Weights of a small transformer language model: 25.7M parameters.
Each number is 500 + 25 x the weight over its row's rms, rounded and kept within 0 to 999. Layers, rows and columns count from 0. Numbers have three digits each. The size before them is the row's rms in percent of the matrix's.

# layer 5 attention value, 384x384, rms 0.131, rows 180-252, columns 0-191
090:517477463476492537488508452516458482491472457501541502527482488481471500513513508514469521530508511501479518495518490530516480490530496498516508519505536488522515492472458509475517458493509492494525474476530499521444489453559538501493524536516541511490536539495527473503527526500496501517496508514498497510456489461502519493499505473509492490485514487531556478502542466508503497473547493521493512491555484480472516531521439464509498498546466458507550510495511517514514530508484510475537517488513519531473527504517483465500504499517472470531507465487493528499505480518493525455
095:507490498506494474513436460501519515475476506433497523500509529503467516487478492537462465520544457488495561497492506504475478511504486488482484486474464506481475500504458476475505532495501502491488480485518469529519499482492443529541510510485493491474468496511508531503498477535476479491513526451517499518488491490471495514456497545480505476457483464504499533532498517492479536478514464498523488516491511525494515484499556479500528459506501479485478526532481539481556538452507490500458520496500483488466496488483451494489499507465551501471460502507517533462525482537499527488
092:526489496490483539474444468529521516464514490514521515517504461472487487524545486491519514514477537493498458476513487548517474513478531518444524442500467516517489493510472539506507508560505459542530493492512464523502488513492522543518501515488541520537506473526470498475503529492531495523511456485495432502511519461525477538500536525471515482479474473489494530506480464525559508508515484515512489494527466484493548516536495528495489505489522515504533484479508472479489531479493502510504520527504511507493496500543497526515488533516481522498501452510505492530505490499463506519
091:511521384520439475510497467553495452450493502531491487526482459520440500522519525539530516504488520516523527531449515483486489484550474510458494496478500465480532503471468529504498476465503499502502504521531504477515474506564477489546511521530550531472497487453477518490500484501527481508482528511441548506532501494524514513502513498504505487501460520532480456492545495494513469495501483484450506503492505524487492525507496510515487487480523499509525484490525512512511500516449551478530504479520516547507490520525531510478530493484510445526557506503533494514510507506501510514
090:538487426465460541510530488485514536507497471499508486480501472498470493468522465432517468467499471579520533460515513566495483529537520472528518511513494512500494541526491532506468472430472483484503526546474503495502476518521474538501455476509520516506499471496523496539513487504572465520502535496481516575502480524501499518458497513531459478511518484541455509479519502475496497457482501498490478527488480490507484501487495523476498515465493508527500497488562458495473521519514512475497460507540476534536490526518484523560500476515533547544473505487506536496511486508543479518
086:511496510497490493495480493521498531497514538534565472504494489510505497506514580513494471514486522472525459517486513484508491498517498478500514482532529481527540470475489493541508497448541513489542514488498507519487527511489483509487495535477490548503508500502501504477492525515494527520512489507483508474471517480485487518490492508493446426474545527486493523460488488488479530509443518464478463487497474506477469470476497508500517479509506544516478522492468466518501524510502476514474492518540510535497491514545490505492485521495506509533498481470470513519516516507562500486
089:492474465476531483501453456530531481520492524528476522491475463470528491473483497504470479492473487510487486514430493478503523543482527531472507531494499524500517491551510492516474561480485552532513484506499516531494467521485474484503485505481570540563506534484518457474496477493485539523476523527521499513501479478505501479483513476501528515514552476543495509514517509479518479557474513489479495533512487486452512482468527505547553518501539509511512491499503509512559453512480507517487487544492469490511507488492518515495474508504513451474484449493514493467486515476533508482
096:529520490501478538531479540509584531537509444536465491470510509517494501534439560522495523527515509489474474550510515513527521490509467477469509474499469475506510488506515480481519540526492470488463482525475491496494475512474492505506480497509512521493505446484437507496500445530460504498496484554498502499516499497515491487532461499447488487545521477445501463486501477474503485482486501467513532542504492574487479498482514500551472471496504506512520503449490502462575492518459501469492514487524498509488515512522471485502544546528499518500459503496495479455531488510501490447
103:518581535461507510468512503515489485480505499474503546470488553513475455494558501454522499467495502516525499462542524445500488465513479500518505478535478482522498486468531511560477487508528477449520523509467483535496564507468506472453489513467499484546501496514512531521499550526502503515488511517466491450478478500481535507472536485546522528484502493467497467481534489493489522474487523467536492496539496531502512511508509483493496473505520474440493462499469482501502484512524477469471476580480513473491506504476527487510473548506534486524509481473511498493499483488463492507
093:506485558511529413547481511444495532518480577487510517472460466473515488492512495515488450497482511519481529487501458508518506513474491478481520502495513546560502505513496473505457447480491535524522473478535532504495492497499488490489489467504533487499506492510481486485495498504476486483512539532500495507512505490470468501503541509471478489447513488467507505519500514516471489510493452495437567510511461546501527454513521517491488514488546528491517515481471537518512540501537480485463482524490473512487494465492488511484520514516496514495496527535474533517522466524469503507
090:520536491486477557529530488493518511513536487559496509506483471501506535501499508471522504510504514532490524448457487486503473465525525492463517493508487506525501511541515481512516543517522470508508515531498466465490461490498527466450474443493485482529516495501492479489519516449493502529451511499480495488466533479485486508498494507499487465483457527516502518527544508492499506449440493522503518483520488483534543517447512503508476517499497504494527487455485535510518482529493578484540529479519478491497530540518516437550503528522481450513520508544505475467488440527534532512
093:512542476513494561480475505560510496487564475531474549511503503506492472527511494427517537522514486507488479452484502502524488482526474496486478491514489519506525497492536561475539444511494550489512504545506502546491502553519476525493582492465501514451493500457496487532516480457521513526522500550481499501531492493521532515513507521526495535521494523478511511514503535514506510495494510502480487515547470527545492497492506494506487534533515540481500412509507537507488513516529502502494485474473531485501471543470517470503477472476479495493521464477520503517519511503505517514
101:469510466490480482511495469534526497525489498519447507464492504463498492501455499488534539533514518509511510466483515528507484491506456476518457556490529502499513494496488472474543519532490547497505511470503476586528503464522506485527496531477496539523536490502528526470497522550518491489474483465493511499455519495532519543478495485466489485486496487512505477461484463504485498475452488523483473521470492502510498490476523527550479490520504491509501538487497509498489479477480510561472450525512447482483517527475521487484468446522518490475512475559524531502529479464518457496
099:471540502493491496513524491491496498510510527505499505542526510509505531485489473496511544490578482476471501507491471538468495505496487503480496471515523528540523504522529511522528514520473493506523515498474472469499482486477467511496480499464536492509572483512497491469513507508504500461514517512496522502466528458512447486493529511496475507517529498499526480515486511506488479515504532488478466500565468487528531487496526496525467495514522545513512488507486499496418511513503496501481518475449481540499513502467487450546511534521492496469507517525486494504470471526489493487
091:492514465497487495468519502503519517492444491471511492496483514483534513494468457531533474487471500525516484498514496533502491496512510481514522555513466514530509454533479505544532479540515503488472508517527515527517486491516489520518494517467508493538508496505495524478503509555465507485472491496482476494531510505497452466517505544480497473537518478494467436428437525481495492514515519528550524502461461523552515467489530489526510455490460507514460506478537480500524527484496468505482518534526493508481504491454481517477506521486472460487479506501501449514533517456472515490
099:553498495483542549478539545499466505480507453516492497536506510515470467483473487459534533514509544519489523486504467470552501516513487492490526483542525478554493488492526485496479514503510516502539480468481553453515492493513447531502543495497449510489486509520509526524499484483485513517527468529496476494503499484517506509522539517467530494476514520515523467476520537494511494473548445498477478521502461529443479484518516502452498466520498503515508472488523496490475513530494479527479474505546502483469503487499497503478534529508526494540518530506491488494492504473495469516
101:521478495508473464545536499523514503520501480480499510480475507482479498482489465486502487514487513508467538511487529518508524494514525531542532490484488537499505474478490492481525506490525491494482483511469553506475498524538477484559513527501486490482532478519498487506466516501513546506477491507486491453516462489512519512468497529507517527525499480475498497524484559551509486461545518509512526523542501458562484532476539507500542560441493459509461533508534496543506468422466504541560499505478481517477496531484502491489459487493536503478480485536517468492450462499489519493
098:487504508499481502522543522487442509490494503497528537472486444495450499502494466490495513486474487515531491477522509432497490504484534567489497511486504474465486539480475512464496479503513471478480535461511500485500507480465538525523510501492477513471460501526519553498519480485504483534498529503522510474518523479489502471478506503541554485477480483538526533531470498531487495480498507487510491476493537518472510523490486496488493481521529463506518446462505536483524495475477509521530469482483452488489483509447522554516521464493516535542551475493517477484508497487487531497
093:510533547523496503485528554448503459516511550493499521508507498475503465468499461502513492500509505482499497490464533474497519528476496499506486531496480485522455488489516517495477522511446502484497495487493504488460519484571553472486469497489503472448503511495477522521469491492550497516489489523482500588483492497471502543529489488556524518497493491546498453508473529428527539536506546492500493499470474513520515524497526494554507485513493536486496503531499490507493523498535589487471491477497517473529477522478474516545503482506506506492507475477489480475496494503503533489
096:546504518473520537499499512525470518522534508513510505497515493492486488520531511492525517492533474465528473461468470531550460500503502496512512529456517458528518480459501451536492483527500485512514533469493505468485487449484489512488500490490509473517485519498472528510504510462501493479486500492556458535490454522515520526442488492495492483414484494509509488495530491523473467518456525517489461506523511486485502490518490478479471534500501464526452537490463478489508533534465484514472521473484454514498496477482493452472535462537500537495468545482521503496517494473451466548
101:514508480452479500470453478533528516520477482515501497513487526539489536489486525501488491491463468485479496475540479480469467500497522466450527498526521507501517490492485515465477503504479502539516552489516491492472523467489486462511499522468490527500550518527469464503476491495521453532484472499506465480524493536476501526511464500473515503528481533507514514512465498507538487521485511543488491455510541495509496527563479548546495542500532480516502535510532505467445508451521472513548485512507511527492514494502502468504512481501486517517552489515472479507482490488487489546
106:510516498499504466477484483518498491477474489576477480507484499495493506519481517468499497507507494456519513520497486504474459465445505493475535490551537586490527489484450491528500509482536530501515521504504499485474503512483528512517543513551503526480481503531501506508496510505450560479464508489493536482479495541459512482497505525499530541491500491497456462480543482511457505492494501514494471503518488485450498467493522525508527499489481515537502485504474490528508521492528527480505509487484495488478475509501510535494468517571482460479491536509521526522511495476506500477
100:526525480484514558517492459537488509519473477501526458526482510542534524526497513492546483481481498556523504492479476509517454531518485496466527542506476453544524490504512475479532491526536499458536478476515494487522496496492496497536493492484505515540475479478514494467497527493497530546503490509470555460465508529544492503506512489490542497507493545486541503486434528497458523515511544455551500505473497494504504467555478535521467485481465496498482462519508510523481494489493490481476506520508473489513517498524461505506506544493493534473466490499512527518503466476469528511
093:508512529467491515488522500457509498517509498493531461405538483496459487508463495510504508509514479538490497457484480511501520511532475545491527511468504501540516523477538485513498542516518523470513484482478478490496531447524526498500503518494510541506463460475552568517518500506492530558446508515486461522538483497542515490488486526514502502475493480516518488534471545508525497474477495512512500475498478519495486478500518527516522530501528479519494497525554501504491563500484476497499502497439548504470503506493490498476556488502461538443499509489518517517470514507485424523
097:493529526473479514523486503475502493435494475497481468500510511542483493463498479534487511494499530532473491475513501472445534523511503517490521524499492487485487536477507504502543498488506504484523507514478542515449478474556523475528482470486453515519491492519513512455475523475505533486504471475484575507505482484491503486524514503499480496485520510531487470518469459477484492543470490530526481525493528501480520497500526518486498501492501534489470452522501526488510545502505557502506485517543528457450526516514464526494509453477502433505462519510516555507509466479541531471
100:443529459522506509470522511464497474513491493464497489478505488507543514483480479549516531492522501495469509520479497498502493487537518479476501481486505485486468509503527462479507497512546470560473516521526498560464497489522516516458506469531525470526522518446536479529474495507497543483528511490463496509501506452520502519537529500487483482497492516511483487507543532462510495482496525472506455484507456490492489535443459488458490487489511461496520546501496509534491510493485421513546469532502475497482499546509512511478558516494436499505480464506523534470501500510522508526
092:462469517478465526508511510465477513526470455467518487484459476472490445495492477490525506533484514555480508514494495476471528492501465487498504497521525492501513476457482503472488538527531520448495465481497501461492529512499509533511530526501541444492478500514488489489505572488492521466488484545497520490544460527491501499533519529504509478546511470470467518493539537509490491477517515528546512508450451521477489520436520477462523503524485497474515526504520456479446517486522502529477474458479499489475488504544470498490513488478499501477494494473516476533494544458491454537
099:514515518516494492498513519552513515530515444467495535505468503463525497519511533501537519521488541474493526511482488490536509526517496518525521499507501490543523515495538451479495521496487485469508461494487515485473543507466496507471486474493480504505465507507485526491549534529505491509523465499466501455478501511519509525523509503495498512482499479495533475466534544489471530495508479543532521497462517499498535496514539494421488491548494503494529485457517531454503453528523513488537518489507516476523486527508549565500522508453509534515479472516502502515502517513523538510
098:494473552514489511467508536532520516469491538488495507479506448492487445491534512494519475512491557524485519460507488473486504506496502554495510508515469470479438502486474513504462488490525515513479480495525491512505519458455468518525537504483523523521510515503546511519506506537483531455477509472502504478511518514502516488492477491509476482502487446545489504518463519510556477524507517479514503526486487481495446555487442506504463459520490478480489497513532490485516532475482519502551509466426506459482472520527489447468508504519511538499469494522487510542515491523478437497
096:495511444515496449517490508553518477492497505544505488513478503523516563475494432481485471463484491469524514491493468509512504509457463505498492511487477482496526529512473510477500425489499536427477533492471509497479464478509463504542494482504501488492470509496485486532481542491496500501468478504480523519520508523497468499464438491480508495507530500547504474484449502545456514502492467485517489495490497493470521509569504530496515529477526495498493533477493522503504485510507470491498513460471482514520499495502488540509522554474447516494555470507471524475511529456496478520
092:477464511487466511489506449503508480486528457535499538532517495482500502499540552508519524512507523466543511495528480466494494534514471551491519491476497466477487513528493477484493498458533521487523500480503499491540532479513536509512542484482516495494538517500534527514499486484434517504507500500500500514524445480520519505509497500486534450526531520493488503469469477466505529549499527502483491510554500472516520481513470464503533501491500484515500501512469528507527518483472498489496469486490486460502535521550494552514489473531474539506453492514492503501512532492538504513
096:540541480480494558483463514533499496490493473502500495496500505497555506456516514499500498487469479485489506515493502503526511510532479484493495448538502489510498481501499514497505516513503454481505500516489531456499449486525515509490485495461548579470468488514472500484529515503445448516497533533482493508513438520533532455515495460524511482470514499472467454523483503525476509489522467511482539506460514516497520499534499491496502536512447582516568491510510489475524525495546502495510519487534497489501452532493496506467482528526518466520475521483478520494514472502472493535
095:513522503540492531466517488479489451511501499512484478505495477557477461517523493507503459506464486437485547500547483543496576497471515481470511492505509467521514489490513487517500502517548531528488496484562531517513505508526564485520556499501516523554520507505498451519491500509475522510533473506505505521475479487532506497507509459483499485520481482495515487502491532497472499475519540500476487528467511449523501505505499472487489499510527455506463493504500494466575497512491493494444452490493513488517514493556508489537486481496518485531517513499486470519517477496469515562
096:530463521473474532511504459500475487493486492504449548527527543516507495518511508504518511508543508516518497503491497539517488519518437492499497512527486496502506442524497514482482496465517483491537488538477487438486534479476489530473538479486500479483488514492457497491500486538498546521470475496470457466492520518498501492488485489509520456487463505495521522515510535535505504554522484505492469535443482501491469478486503510495471514504517522520511478515533460497523491500484495514499508492481517530523521547508486481499533517513508510501486498480429508529474495484501581493
096:497474521501483519492544514492484470492511480498478465480500569508456488462520547528484539486505476481454493497516517513479476487527482531522443515473490544525494484537480497505479528502511514504486499519512472562507451498506550502492474498508486511479484525452473469520519504455434517484496484542477487506543471486501498469523557469448501490494519523477452456474516515502478482511496495499492528490510445529473494516485445489516502498552507494498504519478475489498497513487523424484498485484523523454486503457496476519526518499483488520506509533515497483497533514485549526483
105:527494534477472499492539497492529527488499503489498505415495468485533538529516501477453497503506510478457459497488485496465505469504499499519547546509513495524479501463485503480512499528486523401515469534524490453541516497493508524523541498506511468516516511502449438472505488501482478478508456502488496519469494522482517528451499531483539496498496480484460527517495529521535494447482471515474505508484507518484499527479546540499508495524481491510510508539474464476465471492491500472499453483546475492480476472507491455467539480521533462526486505524455471541472540499465504514
092:498493543512484522442522504483489485462496482467504500496497488475501484474479518508542516539487507567496500514497499527508496474467486486504516476501476499502527520519480487475472509561481503460491475529504535468473472507487488501493463506492489486529493485513485503464493486489529484515488476507521482510521521501557548468498507513472491527527478474489520553521459472482495473532509481486482482501532508486514434511514522528494516477468474478509517492468522504488517472481498544522529480503529525485505494525514542505477467509453470487520493508486532473523509507495505521506
096:476493483509501461443521507486485542492484461515507525514484479509471497499504510514463486508492484522494495547492486525515505508505466497479457456512514512476517470501489518504511481499467444512521460470490535535506440503506509498446458498521522455477519496507444506523540500528517475504551533524469525512501508466500511452528480495467497520512499513509503486499473466509502506525471446503460472468454525483473559474487493454480518524491488500487504502510514463484501465499507477533506492468515537492492524506483487494518524520539483482553503499501505504500523522489449491496
095:511470499490506503509476473499492511504484458501532510502491488497522499437537489482527485463504529473494483468481509548505458503551492492478484503515495507520538540515490484532508510484459516487513494550518493502498486520481460501503492517499527465519538467509475512502485514549485489498538480495522557526480503516512502502491486479477564515542478501525487495458487546490481497505509509520479515463510495488498505492484486532472476494505538509538537511503495463540506474514477504529531506526532532486511539563455478502459475517538523457509523518500478501493533497465479488465
098:490521511500503490522519471490454477505533475498539474459482469509481488480518529488538496514481531523525477498500506499496531477490441511505551455488445540505443530519528543528485499515504495540451508528476516472498449487511514479486458511524508458525510524480496509515516507598532496491472534484509446495523492486503495497492492524500461443475528508518496491537495503446483495489473496511467468516529540491506497500452534504523502522507526537492449485478494494533470541492488491489519495450503525512485514538500504487508483551476486497515450468540470507537486550491513505438
106:516526457476495551489472527470512451504500477509478515510491511506518486459543537476532542490518521458494487484470452509537502476505474520514491482510457484531487529522523506510512463467489480505511508514519489490467503529467540479547488493507508494504515482482535511497460477488481447507500515562510538499510488493513500517536534490483526502485508495485531491473489498502480521466499534496521490461504526519483482500538489514479503483500490497488506471489531526508521468524481485496512475489528525418493459529496510443516532506500488462459487517461562492520550520439470481549
093:452498511510479496491514517456503514526489495480499500486509482484478491471483445511515525509512541516486507504505475495534522512515530466498457530469473502458542486506529491507512473496517526511529529505488513524511491483532523527539470519481522518440510566537530527513464513462449472531497511526459529474486526456538506496541477550454511520519443458482502499504522515516485485462483539503496488435469502459514498508494522482530477475499525509490457526505480464533521513496524530496531558465502492477502468435525498498506489500530531463500509504512469478503502471521483538491
095:466489475495527493481527482526498496460484513476504453477532478488555492493447469506543475515507527486556526489530480512545464501482525474500493501501515500477511491538523501519464464483477516530470513530499517474522454521516546469527486520469498501491535515469503541503456505511520520517483527487488497431504527471538483480504436507514564501476546530540514462526533443510463495540480570527487485528569521503522491508502498480516516525502490510527486509516482528503488473508471513480518504498501474527477566479496456566507495474497491497500541534496484542451500531474501490489
094:530468539474463490493504511451519485520489496494500486505522497523497514512487516525482516505438467492513478501514488515522526539501436474544492517525495461504493496503485494456486512485498499471495524517484498514477514491479506483474506490502531471504476484514536466541480487463475507538532515513514513464499505511533571492488468517534478467466459538480513472475465506501478500522511455532476500484479520486484483480517480483462530493531485481533521528476488531489492436496518456507463511522450524466498454496508490501432464532488463515483475430497499486471518514487497498534
099:550517508505470522507535542507510501461486470529493518516524473485425556499498479525534509509486511466465509509499480530502502536474525473494510523491531481546465503446503456474532499501496492500501537492460495473503482502465470522489543489468525493506508454513542536457498476510482520523527508467524513501445501494508506482521497520495503530476524508469503512507539457513479473525482492512509479519498525518515539505496514522473465522506499484527454523486534478517453530506516495481491507491514510459502496467470507526534482543498546561489505545482485534516566522512490497536
090:528509509499490508488484477474470491497538506493477514514526500497497488529511513475513522478509516500524506499490506496492514525483466440525495477491521476521512491492483487484481455528508508511504542492504448476452488525519509509486459522508519499516479431457521524475505470501522474491520493486525519460484514503481469480497484493465451507491505504492484457535451515463490523507490526503486524469510497501498490481525491500530480542483463515481468500498474519548504513494534493530482536541524465521477465538477477533502509468468491477451500521493513493540501502531488460481
108:527558473492510493505480475490495512520471488497536448484496501549479522509494432502521467458475487493501498496521493476500534493571477494529468505509495475520514509527546494530515487494480500527510561528481483490503501497513481469537546478475506518477511547497478493543439536555467456511445526495506500475491521465470473458488489528497513495500473524473499479498544522569450470517492473506521457473503518506506454483541515511522480483478520498527506465477511492502458521518504522493517534489505507542521479478493465497495519495493508564510524486495494514495520483498521481483
099:483479488502462532478487488481495470480494487542511493464527501511518504516539514506495527526507548527549511467483469507488467503550518503477473488517469469536502492497473531529457512487548493485458491504513471523496524508467502529517508514496458490527504480518483516508471522486500491473517489508526521470480523502518520535488505532476480506529502515467541482506549511499518480470508493473519524501487488472509487541512482513470514463477496508498466495507536499463503508527442515497489496537505505470497465494480449498485534516494514540477439518517502522514520493469502509473
098:497536506512510467480491556526515485508479473500518505536494444546496501480508461477503463523478482536491460483528485502442478489505492580521504492504512486466485482515486587518544482470502445473504500535493523509455454525481503467446468511521519463502478511521516515513494512485507546517484509500512511486526485521530507473508529483512495518506478486458491494514520466488567490507467479574490527486515520532462532500492478479478466493486490515472472518475491514554528483488464489535499508536520510538519449466504497550455483539519488500519500483511452504499473507495528528470
095:503521500520488504486492485525506466487503511430479482509489536474525499541464550502528464484554546489447473524528488495483528492498521475519496506543484511503514498509489516512517549498489513545510480514468537529483500540514472501499463553479481520481514505472548474551505494496468549494506495545476520506483506488466551502569494522497512527505529470471483519502538514513511533449512481541496517520423468507513490569465518539494480506537494500488488497501508493486532520512520499509494482517450497449526467481494499525516471520466519511519520490503514510511497541479488520487
098:526490493530537502523489500483512478474502479500508495505500505511505539506495531505513510496500501518525534520500536509475499513498496493481469500531496509520515505514461519562487531548488513518486486536508516462505461540461501475500501523514493498476488459508457481521562430535510518476505498551497500533498518518508469488474501493550492527495500498512502502558512463507526533459459505505500470481528477474487511484494515486495467497463481542487525479490495521507502469495508525510452489522516523516514511532458561507490523561537490517470498464500547513508465519496504528493
099:500495478497491553508486472495503498505505496549500502514493445458537495508500536515510479516510500498536507469483502510482516519471473447566511524530465473484456509512488509504501451506507481507518540479454501508528524522484488489473475491506545522512530502502499532488498504467539504472535484530463538477496458495475476536495535513531440503484498517497480533497530527481522470535491516506463492546487490484517496511542477488527497508452485535502459526521504521460505486482479525523487525525509498464491503574492473527475526534476471477477475534519486480502480538535473474493
103:474531489486531504490501555466481514524493476524517446481520498472489514533558524449514524473490510518507509510492493465488531520506488521501510468487509512497471501505500491511511507498501472522513562493466515460495493478474558471444495519468534545523480510491491489504485501475486501508519533548482467458498488506520492490495479511480483496516556468527466465544505501479482532543460518511498496481539449501503462511499540493463516486475568485536480459540479522499522499540538499506490486448506524473519479494478525495513513461467494491541490491520510486491521464474499508506
098:520512491512466523493530494495512463464491527551543517481514460486491496545522556500482491510519490495492539481526507467507534525522545521490500488505519506477502483493494512481510476530470443537483473535509534509511560482525551477529528495534488492527484470540494473501465476476469453487461510465532485502493513480505499475516512467504496478531504470506503470512540488493509514478452514485502540476484494464491517523505518485500456513513518522481528472504451490479456465499531507508500502499507491520533506483513537490471483512516477479502494548452487511514464507482480515461
104:498496513445496505497467521520478499491494466506456536483510501519467486484479516518564534446518517464528512529465542447495491511509483497518510524511537504517493564501480466489478503472477508494501464503499466515522533519517558492532494496502505520506492511497513472509500493511506509510508517510475460537493485515524488483489478489506492454459486499489493513443495508507497516553531554500496522454474526468468555516491528542511496516495505496467501466482526497491520483535496473466500504499487543465495469563496520552503464518516492491524520498530501463492578523503503495441
102:505484533448515527545514555528478467534503496483478501512541493504515495513521510528517519515512529484468504515441505497530485503507512510469491521505516503476542460482507506475522489480428480497566438485522492494509538507527470508516490569469471520520489494499521479476477471472516501531566502503505468481494544466494543473504458513468486457527488540532523500479482558477488495474486516530531496475468491481522478514487473512545493517495456514537501513515529494429475495520526524516489491477500478506491520488510510518468471483475508484517521514497497522518462551459498544480
099:513511513496506509507509486498483486496500479493469502538511515506516534467494465495524574466531500503528536471509507498502505560528518517519491410495492530491503518504519479479483481543475523491508535456508500485491475529471493520459502511501492448518460483534462532500520492498530485458557496551510512469513499451539504457515517474499484494514524491473471499496485524547464459532501464484541569486512445502505499519497515498457524485488494456517502500533490455506517470525519472482454504520519521503504466438458510527518512487476489489500516496463507509509508523527513502455
100:467487531495519458516493551483508478483480508543459469511500484498566529534534507516516508471500460553510481507524514485518485487510476521522458492470533482505517525486503546511534551517506474520514511513505521513539546507504476483435462468494500511429508463535498501495485559481514512531504513528465469507510549487470486519475477444558496532520523479515490551466512472506563466496522470519487473524498514495511488516457487474483508501506473445438495486464495456498511488481530498515436534472522491517492501501530501516518539483519491502520517460497518523474487484521520489518
095:516495494458525535508480469457501442499471451504510484526476529477475530536502494500530542492504533445485516476467503508448498533533481490527480525481485486543455486503500484536446471511485464512477517479453470502514496535503494488484533497477551511474531459536500479499449505447562498532427498475481506507484502483477443498493518492530473484508500498491472472489466521514482497549484478507486482493504469533491474491535496496508482536472483513504498505491479511502489522493491461493537499457490504507527498506509491520491483494467480465505520503484537522496472495486500494548
089:469499496536513485504490488450540520460519508469484536494511510501458532526516523509467524518513500460473508480476503532504484480492493523470497511447467488449508483480508503522480513490497536470472492503513518506485467531506537522534523491482511492523531485494522499471525466531507522515517551476516489526497545497537435481529503501489532508487482511469484524585531517527465484465526540517484522470502463507501495504508536486521496475513534502545502524487471529492499533512515463533508474504496529490491524524508523534494493506527491485553497531485560492487511473520493508532
099:504494515499476527494498541510496487480488474522526428485499526546502518499507508492484495472473518458489506477510433503479509477500455476527509497505491488482449509533469489485469476530536517493517514515496491504502473459518532501510479476486495492511519464536522454519474506481469472517460476535522433451512506505485519522521526553515487504528517510554464519475510544511493478458522515491534462497467489520489477522483512475468505514515492510491532513511504482488489482509492495518483507494493510504497530538489488521495508478492485429456522521484499493440488521453501519480
090:466502510448512512526484464513503550488557507472520489506438507461500526520555499481480504509471487482488473511494531540520460501485501505470513512533538559508524502518486490513499469485538500499527495480493551509501506520489514475491552473525454504515529531506471517486500526515502544491464467492529521501534506516450501467499512500462505504494487498513507502523467469515532535523460492482528511476513486487475501461493483495476516506541480509510530477494521513474516527464456492466475472512526463497488486504516475524492482502449482506504510519513527547435475513491459509512
090:587495504533516527537483506539462512448505478478489505478505520466508515468476465461513459478491535480483473506505476457498510443517506477466471513509467560469511484491504502487536491510493467457496466524502502466544514470479493471491497489484492522486529513489508537471504485487462465514512500540512502545510529464457521508488494459512472521505491504555543485464511482466496509455478506521538509523453467500474495473513533493460476468505478518469522489496498514459528467470520523471468480506515476475524509500506531498523492515497529530529523493500537511485504509553510476559
095:483541526473491453503494549513481470507518518494492504513486511544481525514523470503488453527513467475473524469469475509525462487524514488522521503478488518556430496536518494500501518519502487476530485494509496493449501514503451531471501491493519481525478459478473503593476512489504488488459482506545514472469508506535510462450494457551540482513510504547458507512539485508490502513484507456504485546501500505511521491507508513528516513530507516483536467518489477438504498510455514490491526483501514501497510533465503464498523525523495501514476501523487559490522470514504464545
098:526484473502504510480516468467467504495509505528531500551494479502484510536512491516518511507569520507537501475489502506510532478466502518520447484498518505517502538507502502514552492473511523469475502484509509493498517493446509546529493521491517507461466458529540529519506473469488537523501503496547492522470474511504532537543520522507506520516507488502501495546506512544514483517486469516510515545529511519505499465523515493506465521516514509486482525512539492484531438518523520512494479534501534539487540503517530519541530501519469521510542460513497514439478498518515512493
097:466497542470530522493484532471493490466512488444494528473494506479498477549520498525514550496512492461511529470497507510463508459481514459516495480504513524488523494469459528485481530464491459514480466430512481487510526509485492545495521501509501477447506484538519477497517499540509507487441518529500482463550496450522495467491480512511500571505521499473488512518510482471500476511513477478528560518493500485506478478469523480503519530477491504479471534463495471506511500490561514488472482450520493518527473534484491528504481518509549508502518490488512508497491518503517477507
095:448488498523516462452556523530491508507497500486522495499497497514531482503498516473538533477492527476512507492473519503494482496500525491477471491468497532523459462527485548528459528514496506517449515496462458494492488501482537467532496534525528464524455495500496465509503551511461522518469486465516491542512443485529498527489502483524483487530496530558471540500515492532489537518463511482492476492527513458532464501514512522517459487525483468534481511492528472490504455486469517537463495470525478490525481500534459468444525529499462529461477482499460484454468517517496503485
098:524487448496480483540452451504525505490544507510502494494500482497444492532491460496500489482478581481525480509507532508514502472531458408466512521504499509504503541537498551488503509501516489485508550511520471471490458511492514520505530510499497504504495469456498486510533504499491429513492539459542527525529540473517502487529502514475539467482496531518506484511496504510524474552483506531517508515502512505530492557487492494517481502509489508438478523554497534527487499488480527490500504542487490521523463508503472489466480543423505524518446547497519462525514483487482504515
095:516446501480495478475510459512508532498485485563516501500530471498501518503471529511464473508462525495521485513503544487510529467542517476552516475489515476438551540524501488478501473468503515504479509535520517512535491495538474526490480511475516489492505547486537494482501484488551491521524461493437503446503496491497538480516557460521518528502473540474489494486513443466513481501493539494553531533517484499540493512455506509521514501520489488497514466536500534461488502496520509516485557471491561538537478492483486511507466499486545488532485496557533528514513523506547511480
090:517452468443494500525558484479514508519502528507489502500498505511520515480485485500506437482503516510527475474524495491510505517495511496500501503478510511497478490453536519515562514507503499500514483497475450486538509492500469513509466488465479513482510460510471507483504521498483536513504519516458515491453532524505462493474479498514501522489538494471556519487461498554472507478457511517513533487543503466540460556504513471531514502510488522524476485491472504484559494488493515475528496526503531520477490465549521505499471520522449513495535531472554474478537487486484471500
103:532523483501472527496521525469506511494512508495460551509459525540473482484517466470463504505463534492528526501516483509506476542563495506488498465518490480517514508502547465452481503516479490522493517438505502503529456491536456494487493551515502498484498497488476462452491472468490530463455511464493496464520490483505521510495509473484482504549515530544500427486489529514483452478494477531483507533470503548509462505485553506455479548519477491501483532529529535511546507533498505503513488500454493538477515519469466509496469491479519503475513505508446421474554443485497492527
093:496505521522501469500468481522544493514446530470504509477449533495541454481477488487508478484515489508475496523470533502496486479510490491496533498472505520467491484491460530478552513557497487438497506549524532505494524553470496463470465519488475506498502490479468508467504491514528540495490500453495488502519451495542478493490487508478495489530534513519443464515460491466478509536464486472486519556507517493536554507479481511533475513496500497496477510489495502480475450521510483511429484486481498477504509492507532506519479486507492540525506475462512545506528504492520526440
103:596484510467525587533497489538484491484531471477474463497520486468495522541497554543515509499510499484489494504512503477487499520494519508513508471530509493515468494462496484518469492488519511481496511521429529469547507518498513461487532495495504511486517502491455519499492450510529534502493514544457469494537473468452544539499537528494494483507465477489515547505536523508506514499515517512520472521513492512508492533494500492482492476491499553519538493483502476499486530477448483516517492546516564478520518509485548491512544495472510503516504532477516493493486488509487526523